config.yaml
n_layer: 11
d_model: 512
n_head: 4
n_kv_head: 4
head_dim: 128
d_mlp: 2048
vocab_size: 32768
activation: "tanh_gelu"
norm: "layernorm"
norm_place: "pre"
norm_eps: 1e-05
positions: "learned"
qk_norm: false
attn_scale: 0.0884
bias: "all"
tie_embeddings: true
parallel_block: false
init: "normal"
init_std_qkv: 0.015
init_std_o: 0.0
init_std_up: 0.015
init_std_down: 0.0
optimizer: "muon_variant"
lr: 0.0102
lr_mult_down: 2.0
beta1: 0.9
lr_head: 0.00652
grad_clip: 0.5
warmup_steps: 200
schedule: "wsd"
decay_fraction: 0.615
decay_shape: "cos"
final_lr_fraction: 0.02
batch_tokens: [65536, 131072, 262144]
seq_len: 1024
doc_mask: false
train_tokens: 818900000
steps: 5496
dataset: "wikipedia_en"
Each number is 128 + 32 x the weight over its row's rms, rounded and kept within 0 to 255. Layers, rows and columns count from 0. The size above them is the row's rms in percent of the matrix's.

# layer 3 MLP down, 512x2048, rms 0.0918, rows 0-20, columns 1536-1599
size [ 98  96  98 104  99  97  97 100 104  99  97  98  98  99 102 106 101  98  98  98 101]
[[164 162 163 170 129  95 144  98 145  91 141 203 109  87 119  76 104  99 171  99 144 113  90 212 117 152  85 147 100 126 113  91 154  95  67 123  83 148  82 162 109 176 171 130 148 145 148 123 131 133 123 202 100 155 134 143 135 113 125  66 132 190 155 116]
 [127 116 117 164 124 102  87 137 145 129  85 126 126 161 142 132 119 115 123 170 106 160  93 166 110 158 108 120 121 130  88 121 172 100  94 115  94 104 116  86 155 134 179 114 111 162  75 133 139 100 122 151 145  81  78 111  83 139 125 143 144  58 176  61]
 [ 81 107 104 102 131 126 174 122 108  35 133  94  72 122 114 105 198 141 169 108 108 162 149  90 184 122 146 106 140  85 115 175 136 169 150  57 138 125 171 126 117 155  90 133 117 148 130 153 152 118 148 107  98 127 169 125 100 125 104 120 130 101 117 159]
 [158 138 111 137 186  86 137  60 127 115 151 142 132 112 148 138  88 132 108 103 143 122 146 209 165 122 145 149 130  87 108 198 154  83 141 158 150 154 141 133 120 140 146 119 153 143 163  81 145 146 162 108 138 154  78 136 137  76 109 133 128 118 177 134]
 [155 159 148 104 147 129  84 138 137 138  67 134 113 183 110 107 157 131 112 118 167 102  83 169  97  95 122  70 151 110  67  92 150  81 120  67 116  84 102  68 101 142 108  94 174 113  67 102 168 159  99  94  81 154 164 127 111 128 215 140 134 143 109 125]
 [133  59 174 161 148 132 141 145 164 118 110  87 110  99 136  96  61  89 125 156  91 183 110 121 130 131 151 123 185  80  85 141 121 150 122 158 132 134 143 163 161 113  66 137 134  87 136 126 118 130 134 137 180  78 199 132 168 138  72 143  88 118 185 135]
 [131 111  88 133  97 177  99 146 120 106 153 175 138 127 108 150 140 143 144 170  62  76 154 123 118 178 126 104 115  86 127 173 156 125 107  92 101 185 149 119 161 131 147 147 171 167 129 122 185  76 116 127 104  85 158 160 125 105 157 102 125 128 116  84]
 [134  73 170 149 157 139  94 166 136 152 173 164 121 122 188 186 150 136 106  77 119 115 139 153  94  88  88 105 114 142  92 147 186 142 151  98 132  88 135 110 114 157 159 152 128 152 166 135 167  83 113 124 140 162 147 115 143 144 127 155 123 159  71 102]
 [ 83 134 101  85 171 114 119  72 140  99 133 166 171 155 137 191 198 109 102 156 139 173 160 126 146 133 132 137 202  91 178 133 140 161 107 137 138  77 101 155 155  98 118 144 101 103 111 135 122 114 133 168 103  84 144 174  87 165 134 159 137 134 124 113]
 [ 72 165 140 120 124 218  96  95 160 134 166 157  91 179  92  80  78 143 172 110 150  94  94 146 149  62 118 123 131  89 187 120 121 128 135  93 173 137 123 163 120 131 108 117 115 202 150 121 112 220 132 154  85 137 151 146  60 168 121 113  83  90 135 179]
 [ 94 148 130 143 150 168 178 197 166 120  86  99 100 122 103  90 156 134 149 138 149  97  87  99  90 129 142 160 140 149 117 136 123 112 121 127 137 160 142 147  99  95  77 123 165 164 144 109  84 117 114  96 144 129 127 170 125 135  89 119 146  86 122 161]
 [112 166 136 147 105 131  95  20 116 132 158 101 130 129 137 106 123 132 139 100 130 125 103 153 120 147  71  91  65 105 116 178  95 170 155 136 135  99 134 154 133 149 127 149 158 139 116 105  97 148 163 153 124 131 146 116 126 190 142 165 164 154 183 110]
 [147 140  63 147  95 156  88 121 144 125  77 119  38 136 143  79  44 129  98 140 192 135 123 140 124 171 111 126 127  95 112 176 128 103 143 101 139 132 181 138 166 156 206  77 158 119 161  74  95 142 174 100 137 120 116 148 121 172 135 153 158 169 144 136]
 [ 74 102 107 113 158 152 143  34 164 151 189 158 196 151 136 102 157 194 137  85 166 137 178 147 164 130  73 156 112 187  73 113 105  90  88 127 227  94  97 121  88 147 129 148 163 128 128  69 150 115 125 207 150 102  99 100 124 137 149 138 104 141  78  86]
 [103 106 159 120 143 154 113 189 133 132 187 136 122 123 129  61 140  80 146 112 107  96 181 145 107  98 119 137 138 143 160 126 179  93 114 163 135 110 206  90 185  91 125 160 138 166 135 137  91 108 170 128 189 101 177 154 134 141 147 134 179  87 156 164]
 [152 127 218 138 140  76 112  83 134 121 152 129 100 157 156 191 113 135  70 169 153  84 118 145 203 191 134 123 119  71  98 112  59 144 147 118 163 118  99 158  96  57 136  92  25 129  74  57  79  99 167  88 122 139 175 114  72 122  53 110  86 224 138 132]
 [132 142 150 126 115 151 146 138 120 144 127 135 105  80  99 207  84 150  78 130 113 154 110 147 115 142  91 105 132 189 103 143  74 213 139 150 162 118 113 130 118 137 137 110 144 139 149 107 177 128 105 105 126  92 125  84  90 107  78 136 110  98  96 181]
 [124 137 100 169 101 202 111 142 130 124 164 117 153 176 123 162 119 113 146 197 134 206 154 159 106 153 146  84 116  69 175 125 143 114 110 115 166 144  68 114 178 152 165 154 171 105 138  87 132 115 160 101 160 103 145 164  82 161 119  54  61 134 188 100]
 [166 147  97 126 123  97 104 198 141 120  89 129  81 105 132 143 137 104 127  89 105 127 108 136 113 220 129 138 159  90 143  88 128  77 185 128 154 167 123 100 112 131 150 211 136 117 140 191 143 100  96 124  85 131 148 122 103  95 158 176 221 152 169 153]
 [101  87 115 164 102 127 177 129 178 128 218  64 125 122 114 151 155  75  54 149 151 152 111 101 126 120  88 135 136 107 134 101 104 149 130 158 118 161 135 103 128 107 123 153 197 133 132 168 165 122 131 156  88 102 111 101 128 159 107 130 103 121 134 170]
 [124 219 161 131 109 112 115 148 126 174 112 112 160 149  89 108 121  78 116 168 160  56 139 126 129 123 107 111 143  93  86 137 116 108 191 104 141 119 100 157  88  99  98 109 121 129  85 131 117  91 129  88 128  67 131 108 131 143  97 155 224 191 115 106]]